Part of a small language model's weights: MLP 512 tanh GELU, 226M tokens.
Each number is 128 + 32 x the weight over the matrix's rms, rounded and kept within 0 to 255. Layers, rows and columns count from 0. Numbers have three digits each.

# layer 10 attention value, 128x128, rms 0.0412, rows 0-108, columns 0-127
105134135109160147129152160115139090098099165084164131189135143146104144163154177078095086167133111136134137102167129128104176177160093167153123170092144152141078082111149163135151095151133125146151100111113119140130131130106127180123112105104118133139172124112095138166133174148160140121098115090125143090087133095152096153147152132063156132108134162128150155156137161141102116130106
175096121153154138164110086134098076100122091122096111158154129098166101185107118109119188165144089127095105158129086097134164116090154126167101163069195122142150099139150120081099101137093179090124131142144090150118121120132142115104131120109119163113102118134109128156153134141147072147127117129183120118121138087165147179083138156088139159137125130145175143144175125129156135158125
079134091176090189108104146146146170086091095135140082155104142113172100119175159157115141124105142087122120105091142133116147182105148139132104108137157183132108145185090135090165156137110115103156089133108109114136173150117132116137151173116146089155167086129155072173096094141151074083173173099162186151115185120115146094085152130136126183120163139163065156114160114122162108151131
098124153154162165125154151149086125140148160127106126114146154126105161177115141088070079104097101119155100074119113120099096165137159122130074157182176102118100145095137109096085162131153210134126134124132107167076114120119092129123188127133090128081086110105161127105124125120106109122134131164098112075127091109148123127156106108134169158090153184148113124086119123082090131111148
109102090085152097184172136154119171102090128096163112183149165096105112136177161136175083154169092090103142117118104139124105145071065112163136102095101102162169153160166137112198149154162156118132140109133132107164144093154077164134146110104106112078146122108084114150175110130110136077122143155111160113108140089157161129110098124077104111122159129107113116133124143100163110166130
138129063156146195094134150128126150118153139088167080112101180135166131082089125089138102173108104123099113134092071083153131114116159104128156127132104140108075101149163085111108104172170111099115179150090140115100118112105145141079177115161137111085104147100152136110132117117129110121170142173124109140119124112140175136164174112123075123090148158104108101080146153128145092163100
169119111123137135089129159122133083077134157088082166096124116133081170125125180082083153094085115097110092173104158155107113126100133147122108119142159160145170087121109102133120139154135118108106111147125117112099125153099112114144154104089172140101087118096069179101154088082144127172153095085129151122129141113127126167133101153165150146165151168164137118111164170158101119150180
118139113162124141093117154135138081182123153129173118109141057166118109118144081145170154171118177117151103115140120124091108107170076135090102151141101168175119129151140121102143131156138152167115169161159152111062069117120192098154134143157104103158098100156137179140111077129120148098132098128084096170164188130125134149148098082130139086116150110109107127084130127108110171087186
145109152154097126152156073113126131136136109097089171154131146136145107110155159133162131145081124151099154094146186093091096120113169155101137124070116144149103078096174139100102100120110117105110158144122121109193147173118097103138128086108174088153090130147136084126121074130107152119152184151092118098085153086168107173163104162157140125129139108087171159124115149162117141129092
111155081147124145165134123161103136161173156124154152062144083097181103136136141114164145100127115175083126122089116109129164142086143112164132169147114162126150132137153106197119101139165135158142144178110125126131158165080124141080147188123140123142143092070119114099116134123126131101105093132094115142111167113123101133162134155125157132146089089140142134106121127107161110098092
092127116163118080118173141109098103168143163123156110144121139142148113157186163096093139129111104188136171133105104129102127110134150114080098166144159136070147116137135183093092155145150122128127134104134166143154170113137127163113125080118155112170119073120148094162097108128134142166164103153159105136118179138112099136084149163165112162079180075097133136180119121101115159129154
139157132139089131143176107102100129146161092156079107202148098126079122152086126092141150145098182114109114151110086092153120119105120095117090088164145092169108170105154152155156127156135087139148088090084155143113128159105089142152122099104135081166136141111096145146164158158159138126079096091123177153165122148144104135145135143180097167170166120136121132109107126075101151099079
124090138133084112113139137157117075158103136168154166142114180083079081109070159155148165119082112105167178096145152103096157154112151150115086110136094168099104134150156132100164085098088143157099060110096114144099156112104113123107135143066126111100160139102161120132136132107168175103155097182119121175085126161117157111119094141142101124091127167169159128161177119104101201162102
126141161079121164136104090153102080146098114151118091086132068112085146105135105171097144094163079157178143111124127095114074133115123133142079126177106143147102117084171144074092117184125100163125118165158097110142135092164134146085082121167097174146079123125125132106159129108124119125164147095141089120153101126116153115138144166136150158069140156118096164104119123141086062142117
078089187082105121103100117146122161144128141097127115098125144129139142139166156166162104121093162177161124085166182103054107123165164141118091132190142081136136114079099120138125077175100119097177077170162105164130102135144166084121172094139133107117042152123145188092111119180081104163163054113112099100184186198138089124165103129098162102120140143155158170077107097139124095074160
072084132115142115111122130128132144093129116151087096136086112135095101061109112127137167103131132129160157108140112162175128170173135169114155128149149109153084113102108168169098159103143097149117168168122082118129099170158110100143171185103165135103097111164122084108162176152150098101113091112096090093148137159158164112133162099156084155163114106129112135139125150135157096141121
129110112161176103149147156114157130108158142132049138127138135187126128065124138134159110109153110161151124101145153155135126143092082143069129149090102120095100115157138130115166088159183112116182132174122086101158163175094155142127133168114110153100148140136113100180109087159130133150175144125090088142141101156083111173131161119157135159130160132115117140098133157177157111093103
168137084201144117160149155181177109110100112130122111138122157143124126115096095155148096116096093157110156101111104130121135094089109157141192095115105111121130129103124094160122157119135149091091093095156173090175129096178099159146129117174109102112133157082085157112148137166135141092166190171113076167096159113100161146077071155167173123167097181149192103128169117127160143163091
109133107122146093120106121086130112152159145134125167112105090096153171156169118143171135169084111117133097118169147173092167121158107125119113095132099146104137135133139149106071080149114096145135103111162164100072111163159169141100159092171135144140106142132115142079159136089057131171124165164136131118111123171165094126096163142074102160123132147094106112162128155134102152122110
133122118134101107161102094130170175152103129136095153087085154148103112145111155115104127144116099158148060115171138122152113162097148108150103170185137135127156088099145123120088130099138165113141165130123081118131085150096156148121112112135089169110085174168160154103102119158139064116155124162162147133173167113085084110109089065078097091140170127180103125157084146177125096129120
103130168113157133164099081156127142125107096112166132113141155102136121096097138154087080133156110150090096092106095143055153152145147113127095160116166125131174119148099112156078096157123133162165145161164124118069094155134150094146176085136136168123141156140126105123119064148069159083143136138131124124115143178178145174104149099076082089150112157170171157171139138131108081081175
141155164091105133156136141077132110160099101099128174129134084150164128146092158125171121099097093183077167155153187130108103188143177146144112116073184121111115133099103096095083139113156132140129143122136119104115145094169166150107126141116119136146074152086092099120139125104077166188119094192173127160160061157117142160157134117097139158092141093133121171182092166099120113137164
105100177067128131173148071181141160148135133118095155077143114169125143133124160139178095133090112119175093081124156112101146142178151162065126139111080121085108100158114076114096096086122113148161161158139126129101080106130150146159156131158155129153117082101160140080126089119145067139163155139078147117125172143092143151133178117097131135112125085126172163136133108081085092154138
079109124118180117140112120090120190143138125145073097112102130121086099093128122105106073138093162121108110149149153158102088141124128156093075113096133088152084163170089105127142101164151126153133137107124168104116068165162103119103100125132080154106168175129171106148088151164154091093161174097135134082105124118189156101118112148149162100090121107126084083123098136074162137097105
097128167086143122126100141136113162121154143106149120075116102147140151101121139136117124159107159161166114108142158154083095124111116148140126125148135123162119111166079107099138075128124110082139075144161071111139103144123120135117124115130117158139115124097122200081110079141138151100110079105069132144143134123107139113172129131119145122099117152138160091153066127148101084116187
133090138119166091162101142130122112094132082204141104071152116136146124167159108135138153133134199119133140104065088083133075150076051092096111079138060147176088138124120143188141135083164091104082124150099139145061096139132117143177116164162123096142135162116148154111127150085123083060089110153109137146111092135112092123143168129169111163100149105156137109140106158160079136108171
111152160172131094113103099100073147129076179135152146124152134077123076130120151121123156160135104180088098125148090115198110104127108128141153165097108118105104141101168145123129151113141147139097129152120088088140126108149131151160099099142120074122157119064131085113140170128139170138117162136179123098088104107111158157141157097176064134160133147118154161152095085111157198165160
152126144180164143103112096136177152118104141107142129147150161102107125082110095138093151112132091150180147124121094143186107133116099120146101102108088138146144132155124157167129082139123110154075077092167156094144183109088123091144154128156103147130175120124105087111115101100146122109149124097096146137103095154134104152135123143121170090170124167147065157080174086085102114143110
112139174105111092138162104120165156133156084117107095064151079095122159099091153119141090156086167118120077113115143113064155099099146131098122133078113104121162156144117105179115139110161121108143127161118118146074115098147141137135105174097118161172056180113153133103160119152153149135124093153105070144107172110187117160143090160150146084075109128103095150112151145117162118093112
150139139132139132158079138104137134162123109081138129176138155089118166137082111138159112159124171150098108155138069150102132121162110109158119103106112127102084154124093161094092104153143110130083105149156115117156095134165123099129132074127162115130081113178167094145102081151140112118124147138077128147146160142162120122107110072126089119114085152090174110123154153137138135153142
120104133150144108084150120106110081106122112084080134068109132101139116117119108118135149123152120100099087145155151109094139098167149169165086087130119114137125134167116109120090188167111168169147127114157176157146108101119090169084165128147162187121109095070069102091106142088104166159130124118132125146093085148101083120158147107100178168085105094123163136110123130110128140089139
145135152146124136176106073106123187121092075078097095086174159150156180169116121105198128120094062099097125108119120127157130144116146140148139121152098099161167118087156109132159098146112175128159126132091129140125095137152106102113131169134159215155135131122141197110139109095130171139144160129087168149148026163178123098101075107109122143108119122114082101109136173124076121166146
123081110152155136124175141142156073126113147099103144164152163075099086141120129132141127154133128135119165114165085105148162157151197091193111147147160082139102152144149138103150121085089091104128183095137147092101123168134166085164124139156127174169099083068106097164162139094112161150169179118129156178151094119158136159098095078158077123105115124129156149165160100183094132155162
092113159128085154089144134116143179097161172178124149168108147118152144148089122158159105159168117126161097138126137118079111135176117145138140150142079153113122136161084089128164192087129108106113095166090171093190156090122116150145173080135141079158153127140155113158148090156127124142128086145085137134113115160103121175116138107101116123147098113161102138127147097145167182103126
156172131123175136141173091111127069158133135155167100116093152095080090130093082119106122123119147140103165094093133101121175147093083125161097139127119152185137107099080159148160133088119143143118164129158134082108125125110105118116154173129138127083132149152161065117089183098098130156174080117171147120166101093118163080161125145162160144101114104147139069131171104174141124106156
101093137143108101097147111101099098191127142113117131161077105162110177190162157092114078095131075133071105153132088124129109137151141123130105122141119150143140121153156112151155101102116160130067089107156123115087086076089122080163124158170133171150080115135108088161153178154117154102116179116199122158119134167140147114174116143079182083094106130132096089181156090096140140143136
132124162104190139178138127087073133136156185094095126132103092141165086147143141092143103158130123122147161168102158110175124164102121124092165115126144123174139126074152119063161137124144152145108117088168157113163177147163170130164161087139106098169163054101163144124082141169077126129131088072152165096148127157159107096122117176140094108126146168102152139150160098100104121125122
166110084129133104130114175180088164144117086142109097119089106173132160141123150131152115157169126137111138146156156140157159128112119159125112128121148122113102095177112140193113173125099120127060105153176170126084139127105082107096172171174146187115159167143155155169144115122179128120120106159068088137111119184082109097146097085147129088148071137154154130114070124109119064100164
158150161110130135155138146188121086093118159138116116054149086116072136114079141113159084129140131121136105085091170153111109163138109155097094108105102120129143121165114173115097081134119110150125165134142159092102158148105133111078161140162080164086133140100147180148122123088174179094130094111093104168128121091146147116093152138130130106117168098077191113122112116109081148136147
180106136121134164097115117088125175133139112166119129152128123141133125138094133109112138125097127099127140155153112160085102110167192116183107143146092132140119163134172160150148086173066097143136160164178127141154121097111129165136158165106084070145075153121192130102156101152141103135147129064159100083123124122170125133178114109097112126068157136166127156198119110148137104147110
167104148113131096133097178090117140101112157172125082128127180086121120084155183148088105151097129094097163080135093154159165156117118095114101109119081122106087124165127164134110094075121161117121169172166091144154098128128164150147140168111154102153150138094150137158107081077146087091160140102118165090082109150155121155097115137102127121162108117108110084140143102162133132124104
145156167126109080114140123173088150102141128153103128071176084123140138150100090157142179109169165124083101079167152166131127092098159171050116091099064146104133165108103110150116156100198076122128111162118105145138100158087151132146157073136086108134151096116136110141140110128105125072143120118099160128104120117095093075155161104187186091108177134093141088197140112174128116125130
142097060078166119128145113097124127096180069111192110119132109125075155102107137152114098130115131110183150080137110101121121134104068133089097067125076110119093098142098100166108180160180097118104066169156171137121132138148105174125164128173121086119177174163167175126142146074142146079104091135076142094117066114099094139127130128180081100133065125152122118118135120147136131133101
166123156075129087148111154091144125114128108136114075044111137174077184124159092125107122106157145127094072145126164102065143134165090151133096150091159148111156114117140168139113138172135151130102098153096105099068143145086082163137146081132113082108072127121152117164137097133111095144127129142115123128133093116086121100122101152171170142159091147142141153102108141116168126102129
150088121126112105122151148113119167108106117117180164130146134113152087155109179108090092157092086160157176148170094118126113134104164134095106138104147168109091081080113179149157162122136157150120162091083081113174142131083085093125093156130134136139131078105135123139131103151099150135118147097151195141137129093165106163130138100092111155085130152122131136130113117108088141113112
075107164170131160142095155126121166120085112155151100134136120117168184104147160146103095121144106163175155109165097123094165113125147121135162148099106159143127105124162156116138197180086186126161109137099109093128103121111104127132124148115161144133112127173122157098086136132150074156140140136138155107136099169135119155133120089104130169124171129119122103107121098125146083140109
100091099122151141116116124116131110096108168089161137135156155111124123131147142143108087086129094101078170135129067098115162097153096091155108140111178168079161126132155171094129101166112109138156166076087149105165146162141171091130077088126183147164126112110126125133162097138123122175099139081181098161082095141077111139088124133180173101093145177166125123168115145107099131148074
104121115195168098156119151085074094093125124163146134181147113095166153116119150114167120103174075079123114119096138152139170170154167103161126103100170146164140103106157147106160082096159101137114117083123097141178085172102099115153165181085101131137172145134106097138091180111130119124118161198163172092111104074112108132161127141146100153135135106120142097111168093107177170129143
137129129129158132168135142087094177105164096123185099123087143082136123141146123180135101117161146080173112143089137098087102174123077166122166128172120120132154113114081141157084152153154121088087141100088144080061081078092114121142134161092092158158176187159127155094155095160115075157135092125086113142126096112123132132158150103148165129160142137104114092135130098099080131163172
149078173115112157164163141097075117157113179132129154164164114154094178097125130133120120162111083119087148145112130158093115170145124090141069172111110086090114174151100118115067105130179147128156180126104124141070131089125155129125176130118110200130056079096148123132131103111088124099156159137166119137122104114120104135087124113075129105107102080112128128101161174129093137158137
155127102100136091117123117154080094185144155075108139136132102128133113135124137120139165113150131133095168084157147137166162139106175130187139169118123166152108120129145153137105163129129157171130146103086093156144099118149108160156102124174104122101093087114133114135102120130147189146157125170152133157158106109183153096152159088096157103174174140141179082100140138134110180170074
135099130157096094138110131094117099104109187067119122143131078082140146137102156132074150171055105193147165093112108114152168050151182104168160144110100130099155135093165128129132168074122105122191122097103073148118130168105146118114104127141157151107094093144126109140169098161131129178098103089128149086145140107213179129097133094129132111150108110077172098137173118170128161137153
099135140176127124143132087137108145074149150146118080131132158135147122127133161132098114134086131117115079101110127120175134137149101151172079142081125156193134156118079134110107127122105102146071108097096108108127143099052150175140090143171099143192120103130158137108154169105099137150161128069151073155156178178170120102114112084079132142144064077111076115154102126059118181133093
124148130139103190095160121089090140159135119083131167175131117115137121173132138097067175143131098143070151169143106153133118164094108122117131178086094164114119146150138162106127110094149102138145107124114093160121136173119157153168132140120125108132115144163113134180151117151145095110171150063116150099104095075150129126145085084163098162131107181122152107110143149086095170122148
112142161122131159137138135087161144117165135100128099141141128123150114111171113113114174161121075172130111160093142173094118154102163127151134112101150132156154131123092111121070098142123157175118192118161122122083142096142151161125170092157135119105125081120109123164164089168153110153156119080137138143075122141097125106102097166166115093083145076123168098178131123144086092088146
170148128116142097141133108136158159154095147128118084124160098091095104097150116137161140151176141153171110171171176170186079138171160113102072167183116100074102130161142107141169123152159090117102093158143118105169106126142140165150097166118176120116097114155082173107158181101119131123146143170127152128148080168142157156111082144162081160169094090104155167074154086108103097145128
076133114121150065151106129112149148144136077177132140067107144103087108187126063096183103123140080136146124108126121079135077096164085115090178118136156164167119124125091147186104069118158135086120150139080128151114074087105165116089159143176133197102154110166101169111085076149140081084167126163146127165096139121120148173122104091157101110129121142157130168146145128131110064148115
136116101175134178132133143119147119163143164164108089137146150131148108092102100176173120139107153164120167136106169129162160146107098105114073136154073124108076141147090148163117169131174107139142124121112167169179144173084110139129132113147082108173192169134141113085158117123172119153171111105125124140175194095061157085161103155110108101136144146107155112086167104157114127164164
096103172096122115167116131107174094148149143170074133036115119115107148142107175152127126148092184144109076150128133114128154165122079155155139145125164141120127096129091109081146079176144145158122138156143082124128109136115117091133142099094114165091127097134156147089079146142098110125115087156140060115183180136128145162129106111146175133076092125085184085135143100123106054113213
102108123148153139115152110138155107099137159151142133158084110100145095111075138165173108137138134136171147132101126092166074168120147143127120095109106116079133168163103149156175106099083067109100099167150125160099131112122111103098158147088105081070114180142149102114175121105156096086153139167088128163102091109147080130088094099187120101089097096115112113139126169118112151163145
140100101120130187098110139082128094073102106105124141164100068158100141082124120112128177119096112200070111084176110143137151100078154098103095173102097107121128133141088100128174162175106143082156164168177088085097162092089124150131116120092084106167107160096102141094142088150089076116097108144100130162161145082089091153116116164130180159122080102091096122120090114119113129118133
092122140105168132131119152147119135115169157111143108101162142113170181098127102113133157137128155135145122113118128158113144149159184177104094170155165144130124129144109128062138165178100103141165147106157127100157131130115099143148132124140076136185099149100091137117129115172128112113106096150153099146114083116087159143109113108070161117075103117147141152129160122147108142109133
107135097085147135090130115108115213088099146105180106104118139114098112163138095139137139168178151128145109075087124130111091146155071151148176140170115095105167178172120107186168110125078079113131150103167127137131101086135088137131165112106114090077147157125095112161092084080153114072103167100056092162117127073188130110131103159170133084159125110120129162119094136105123082137091
115150156077107100160150095142100118169145078110103094078154124089140144083147086124136139091141119078097126114150164117117092128097104160093132170135122157152143148130193107123166111128162143103178158104149083160138172086148075093072130124126159196109107107120080104092162164119143168150146090116113103107166163161180123088124144094084159127155112167119116096103101135138111107155151
145120139089147169125120183182177153109155194093090086106031146149117170196136152188144088157169146120121065111056127124183158134207160148179191128128160131158118181101075111133084101138101140161100108117105137095118085081118138140140168172077079113073140155140110141159137113179112130125107078207111128181064154157126154175091179178129159150112080128098165128122120111168100150125148
071124121152090098164162139067165105089194140116079091187124134099098107174167146124168159084118097153157150149152131153089166099132093170104111154127118058088162102169107080181170166074142066157096146110047103116192181102131188136084078127114170128095156089073082147083068127181151098087131143105155080149120104155118112129107109083130162172134159158185170067095109153090166093120058
158100099092171109166161135107157131097154113152090126064106102153164097142137091097110108168085087162098175144128150159105162156121198165140134113156125082058147144188186111103135166155082130098136147080121175150170146127145133154157194109140072148114110119110114191096065103160144061145157073110129172137068109156098133156081094175132136100135175111170145103117085113188151098118161
079157149089137181136129076095134122173133140095190121120151111204101142128117148084127119119065149178196113147135136104107128188155110068081199166101116160100145140087104162169169145186095124107078097121111079155102107095164185149161149140176164112101131100201136196177159131089097190106128175177137078147162106162057143122150062113107119126099136185147082169165193116041156125146174
141175150176115109147139085163080090073175146089099137106125121158099101078137133126045185154083165156105077090107092090137097134119142147099159117092144116177149151097074055157115117163067098092146085113181070130207168108132111064095137182133112149141062123097101159072093114184095213121084139192132146149101101114136083180146109203124083140104101084149131154175139109172128159156110
108116186063117163157132151076149112179144042118103135104162121191167084110157113076076103081155164175143152182124162163073123168112141050112113149168108100100111112097119158103075116173128131118157151132115109148131102155121149178175135155185166116116136089181115132075180128130089104043084107073142166120191084153163101145094091122104134095142176156140095131165079117155149122098129
146177151131124175106133107113074151105097155099164106169157125136175174150100189125101137123172167071093145108122149091137175141093213111174080131060101122164075074158096185051139160108171098146140167101092076114101160128120069101181189161102141071142186171114162132109153113091076137089147164137066154115151166059174133090143197136117090083123202169169086111049157119120171085158150
209138092190177159160116155177165101083070115102178165131121070094018161111080216060055175123063167183109165202163072145111161113136092103206156129090094101079112101150124141159121101131156128079151171110169123082129057087114128124103124106100147135078137108118098070081102195085128062202159116118097125159081174137079095107126134144180132104178106114108101168156101104168173172096108
069170120201091132141159071113081082151096104085111076112064110115178147121087091128213087103132135172198092066149058166169086135146071152167156157157149184193056192101073064073158055117117125080084168093182144141162131155197186173093164140130130123176057093091065107083141098189173148163143129170191096141096123163084148178145100097104092159118073108135080148196148197114148102125111
112082101159166151124086120149103152094090101196160177155116086153167083127176147112119112142138154085120183149173149140114105092136176173125094124167083116113128052106136154185077156083095105116127180147142140136073171083098139074183157132143148099169128141131096111181116130114062169161164071117146161103089138123147066162139114146109062139153110061189072150147079142149118071156103
181166157086107134108178122086119162175178138132081127150169080185075139128131166106101078098144110152175102071079167103142077164143133122072134156117101096069088184116123155110155144148171119163068086177151134111168142118178165177184155132093128088094081065155107140168146172155156140099138090157091152094091145088118177152187103080088186120127169085122145072178180156079135102120135
130180146112102046124115129106169195121134063066202098114099222118134160127078134196140052089143163152065117090138098104106124151132050109179165042078114117139111132126116178075157127159197168168108138140176170095091157132118054084170154122149132106076133053125124074127173097146150142172140154075130141136125183140145116109167098123125135091163134144098106147161149171153133072151057
090145113152079145071152120186093137192167090144133141176194147143118128141179131082108156106152092204164134073179133074118101169146177082085127108082119122168123162137103135104172162104087212159102129084173045171136169100168094149150149184113149121158125085126110083128148090092143163083119179144142151140099149172106136117122152155097135153126171097121099158191115159103165079115165
111082153073182057171168190064190091094174137111147170113133096154066131157174160142138106148175147076105161158097093137108111120190102208113097135155136116104102165191179150108098180107067111133090124142122184164102075106072164168083123122079167171130099138096168121174177174102195068147144096098189118098119111149080145128191119127119148068106127159133114094150102096098079076145111
121132117169146165149170079118047112176118157161105093167105146086186142100109206135156138130152071077188128150117147129159140125135146093092153104123152093203147102109162097132138140098082149114172136076180164126157111083151170150175145148143070122198136125111161085127088115200073120156158171153083174083097156131172143121152168113122132091112107163176143095083117109153083081170146
138132180093069108192106139114099094135158085124171097105154137113176070128193129139132105133107121182188173154120116114099141170144133173173132147127183180122124080110122078133140147171097145076153114190141088129179075109143078114150089186120110151191110176184116093069121093109141124142168131097097114089152147127103174140136140099072110174180115150184142097060085158041180132084086
089128192127092173108125130147060105118093159136124150178136155194141092104107179121124148116157151069167180099166082097113170113160129127129112135136212126099092094117088143141154106199147098088173172102170134148088109086157077071115135093139152119137112087194117082050068119190138093209147113123067189085165177154101168142165140144161110145099131136111069166151172105132139138121114
076115109143168098082089111155092116081081156058086107129107135046135169159096130155119124073101112180173119105133077142083084132149149163181158151122158133077071159101128143153121110124178120088167068143142140133166153138152141177130124159171119104150166049150148095172100136194056158162078128185127125085120151188096155101079150060115094142109115177174159165167101173145101172116178
137096144107106203145090124085115139143155091101076170191121129132072104143142136080131122082081182136169131146122176127108069122094082169142163161109164167165143158147081103191183153148169164083079101181073130082090183083087134122143100111154162175099158106143143134136152113118054136162110136154155164102072178181150133085155087122173172167121124130144175103120179141068182176142182
129105123069189084077169180041178102187121150080138145121070105177116147128115089194120110110122103108089138112110118106118145131115171093107139127150174117116064105079150125102095087141107186146070151147078076126142145127161145140091146168109143163188061073108152137166154161125141109102166102160127136092122159110084091172188153150114131105122136160097123107172143134113181072151069
148095110196091106090165127067153130135087172164169170171110102115086117113156125096056140078097164194099112163180080102178160066090158072192128076096081144169168174159106137090158128132109066157180141069126135054176059159123162121109075159140143086102164151107057151105137101132127120104070085151176128141169161130159153098166140164195079182113160112123136094151110161175152192169173
107182075142118169138154166114119159197085162076195116065096121134156131186151095125184088141130177145183132123169095083131173123176055155118144178157167150107198139109162066134173139226061168127152100187097075154128144103174092090160191142113152147097120043101174154126080096129100127148148165136117138159106114084102124074098089115166134121118169170183152084104122157127058123129108
141077085164075053133127151143134185194134099129093143134094157083173160109139071130187154108088186198171094090180158165083150088098088135090190151198087158184165139068104099176057099104137128078119163142055122132119126138146060065113173127108108203072098169149215161107162082118123112098121101113104092124169190106132124099160135108143110092154110164167135141164113133136090109105180
137178076128171179170114158092087163098129161107110142176116143148150138118188099137065112125108088157147086138163117137174128139168127090093167137141121138143132150099184193095124111166100146117088104085158179069192156139229105192106097115163131041088163052142077152184134162121107151060084097126102122116084081157150097138115113139136111147118195185170110103103167107089203144119091
059125125063065140147045103097104150167156102181148102142141164099173130133112185156147120131147119182143154119137155114083169130172113108155096073172121143107168094106143153105053097134088114075179159131171158142079111151145055087130188079197178192098081130095150132167102080147094085167153171181157146148166123115177097088110170174103149108156131121143172109078162072078099084160130
110099087106117132099089072092103069096128124169102102136107093097113093066174155096155154102160177117130082192132196099110164135156159142169205061180074164140196079105128148130048141090039103140100111169117077137071157073071136065150171111203165184112091125136099118157159059109110166141150132134092120121100205120206092121130119184187081120177105130101161154120161098167117199181187
137160179168090135169155132113141120126122173117088159182191075181089070116094126086101117138070099120151118165147178106171141071174172107125153194103097087076117137080149129108111173066149178152076091087114104119100175095094185160142122128100177144109098086130119114141183136124116160065090101094134080171135080108149187138188128169110147101134105167108130166165121089097127116116127
096140159139173118121104121134054122102113160140176116119112125166167112152118175086095110131188136140192171077193096112126145147104164107103077179114107132127167153193159131100129118181049182175171146106145093164148205078129125174170142094085150114158170052165150125128100135119094109148129118085101126130054127159081089145084175090080088094153163167144105083161149098130076127129103
073126095184066104070083096168165103175189123058162157086081136094125148146151077094152065130097139069165139145176083080148200096113137109142140172142115131152142109105106189169176148178129160140122065120131105118125103175102128132121170080138142117116069077100147128172143128181086118093178137152110134074159147137165178171168178158109167113151131131144154136144132163151184120129133
137112141174171116095089100101102111106151136098095117060123084112123132096176173123077060089120074077126112100080148136124138188127162089102118125050096133122117176102124123140120125118104181178122177147149159095128115160132092143151112127125153057120094116138116163131109119111156171081084157162068132114100116114098149108119168166169111135079173133107141142069164133125144155075094
113173100104099088152097090056103128082153096125168161112136136149171064133125128192116074116137124101107085143111146114164123197172128147070153064069194115142122104105088095121212095106161134110069153126126146171167077147065127149110170043157086076140105204163085128110144100111180152143191136158190099090194065108169093134137105158157149171060136155057168114066117118115139163106060
101109175092168136116086074193160119121192125162055147077133124087106129139108113151075166168083118157122088074060121153139110093132157138124093088080138118158126180078074120116106093122187093172155210138105070145125143179067198182143155158170137057082115178186129105096163110148163133076141108169129087093063138167182114152155096081174105119147171101109095134125181142143079160155185
046076056141143083158154169120127117192126157169199083130153113194180147150185192186109114154181109052187177182162177069102139143103139069137080082112146160060149146206135165161127167191140186172087194185191167185098175140152088144107151096154072155153089075130120159205124127122118160090170154127154096120119099137110083120140132100123072151139191131109146173074093132117099089143160
108120169162151158157155140108104116149121104103135105138109089161173170189153094085155187147119122190149111139128156156114143126137189181153131122151046107126111100109141070119045178062118103171123141173178170081120098146131161146130146134164140213131162145096119144084140126105176089182115065155096172070084106097178178150166090129104175154091105082115147088104109147199126118146102
170138081112114074149113057146198180144113124191105131146160114050166185142144160095215050146181131107092125169189122105162181100142132066118142117182118120171095124117126172121150146152120169119169143068158119088150091100088094176102195127184137168033095069107195157097132090116131091102107112064124148119157132100178146142104146147083121161170126122124122137121173108152124048089146
127149099129169159112104074133156147161176060143071094103160165143138170147177128141176194100128141157076084128108136132125104112099175142101170140102126089081214130143109141092075103091126100105158186099160125137090172143106166122145151121105081149147133099113150156135114122105166071112086128159122073114154110134131141112092103066120118128129184113135088097136076152144074086099196
139139179119130079091164163145162129148160087115121175170156136176177161125122136177113120100104090124198165028169162119175094123121109067075093161122157105057170189102136196117133142179144159169167085127183088107094109124133031136129177186099117142112152142170189074079088072196149065102100061089112178108151113184117167148092126149076115138099164163183142192140075098139161118090123
114117121109056118121123110114161074101188080132124083073120106085150139180146145183133130126097117200088075129096120125139144108098168097089100161167084106109188135155139065149124072114120135152106103106140167132099089150126214140117151100171105176083133081075116131194177127152095094060103076153185124079106170094132143093107110074091168108072147107139135092131088161086113091121105
138083151166080162163119144057092101141110067164183123122092129143074120128108168029151113083112201183115125102148057171068071129164116139148107140184142173176185099144103127118152057181048143084153104097195161142088077124126191090141104136108119099092106127208150093083115180149071069151099141189140132086085093171123126099119132110098103130122116117150066084121120103166071220162110
141180099150175148169098105203103107184060113087100097117189182095085174119125146201091107130146105128134168102087203138177188158153130132123107085086161082067079169099125087109108118111157170133109088100101153145169131150149119091155114106096061100202122062143134159094111123167204119196118121145098127140091130084164189107125157150130109144072083134117177139064125132080126138129161
103101176165065137081077119079128102040119078123131095177107087140161126167129069139071130124070157177129088139081115162096093144136050173118148175101149123160138157124092082165152138150158148093174106088128145152078086171133173135155118154078186114125162123150109105114099153132141193196170152146185151108121091179082089148129105093169115147144101121168153124167119121070170092124111
109131137115194160164116107139152082179132117131128160078138097118105134126085173167062127123148133098134141162110139083116156186168118078111163098061118129126087102097065072088161109164107130123069106135163108105093059151125183113088127076122133094082072178153145111181093172093150167150093121148179138113143090072189143102108121138133106128093157108140127132113145143096099120159103
117118125080120158083156060152128139139172088115061121187156114193158125071108139141117153171105146208180125124117179164162046082112184116110092147152119132085087178074116156119119178111151146095101137102119114178166138200127121158123151190127176128109155177113174135134216100158116097037113064067151129145156061154148111171160073115146171138100157093111179067145116122153115072122153
119113076177089176091081121171148163098170193100162106119168124076124111085175150124131130118095120087108134155097138068128146140141142110041130092157071122125141126086072095131136083135134067097095127159076098083122102126143193186089140101156110132078124069089133089183109122152040187178088119069086091117099182151097091118135088075141071104114173093107050075159164098134100117086177
073134094095108165098146172136108115137170084176200113096066110115178179146126062165159096162153119105161138144141155160135117124194126097154083138154186186163163109104099147110121095192096111161193171163195081132177146126162122066090190127131127148133070162151217172115073148167160150194128113176149125160161144160094117133063156104076083078081090138122123132101105151147114112114175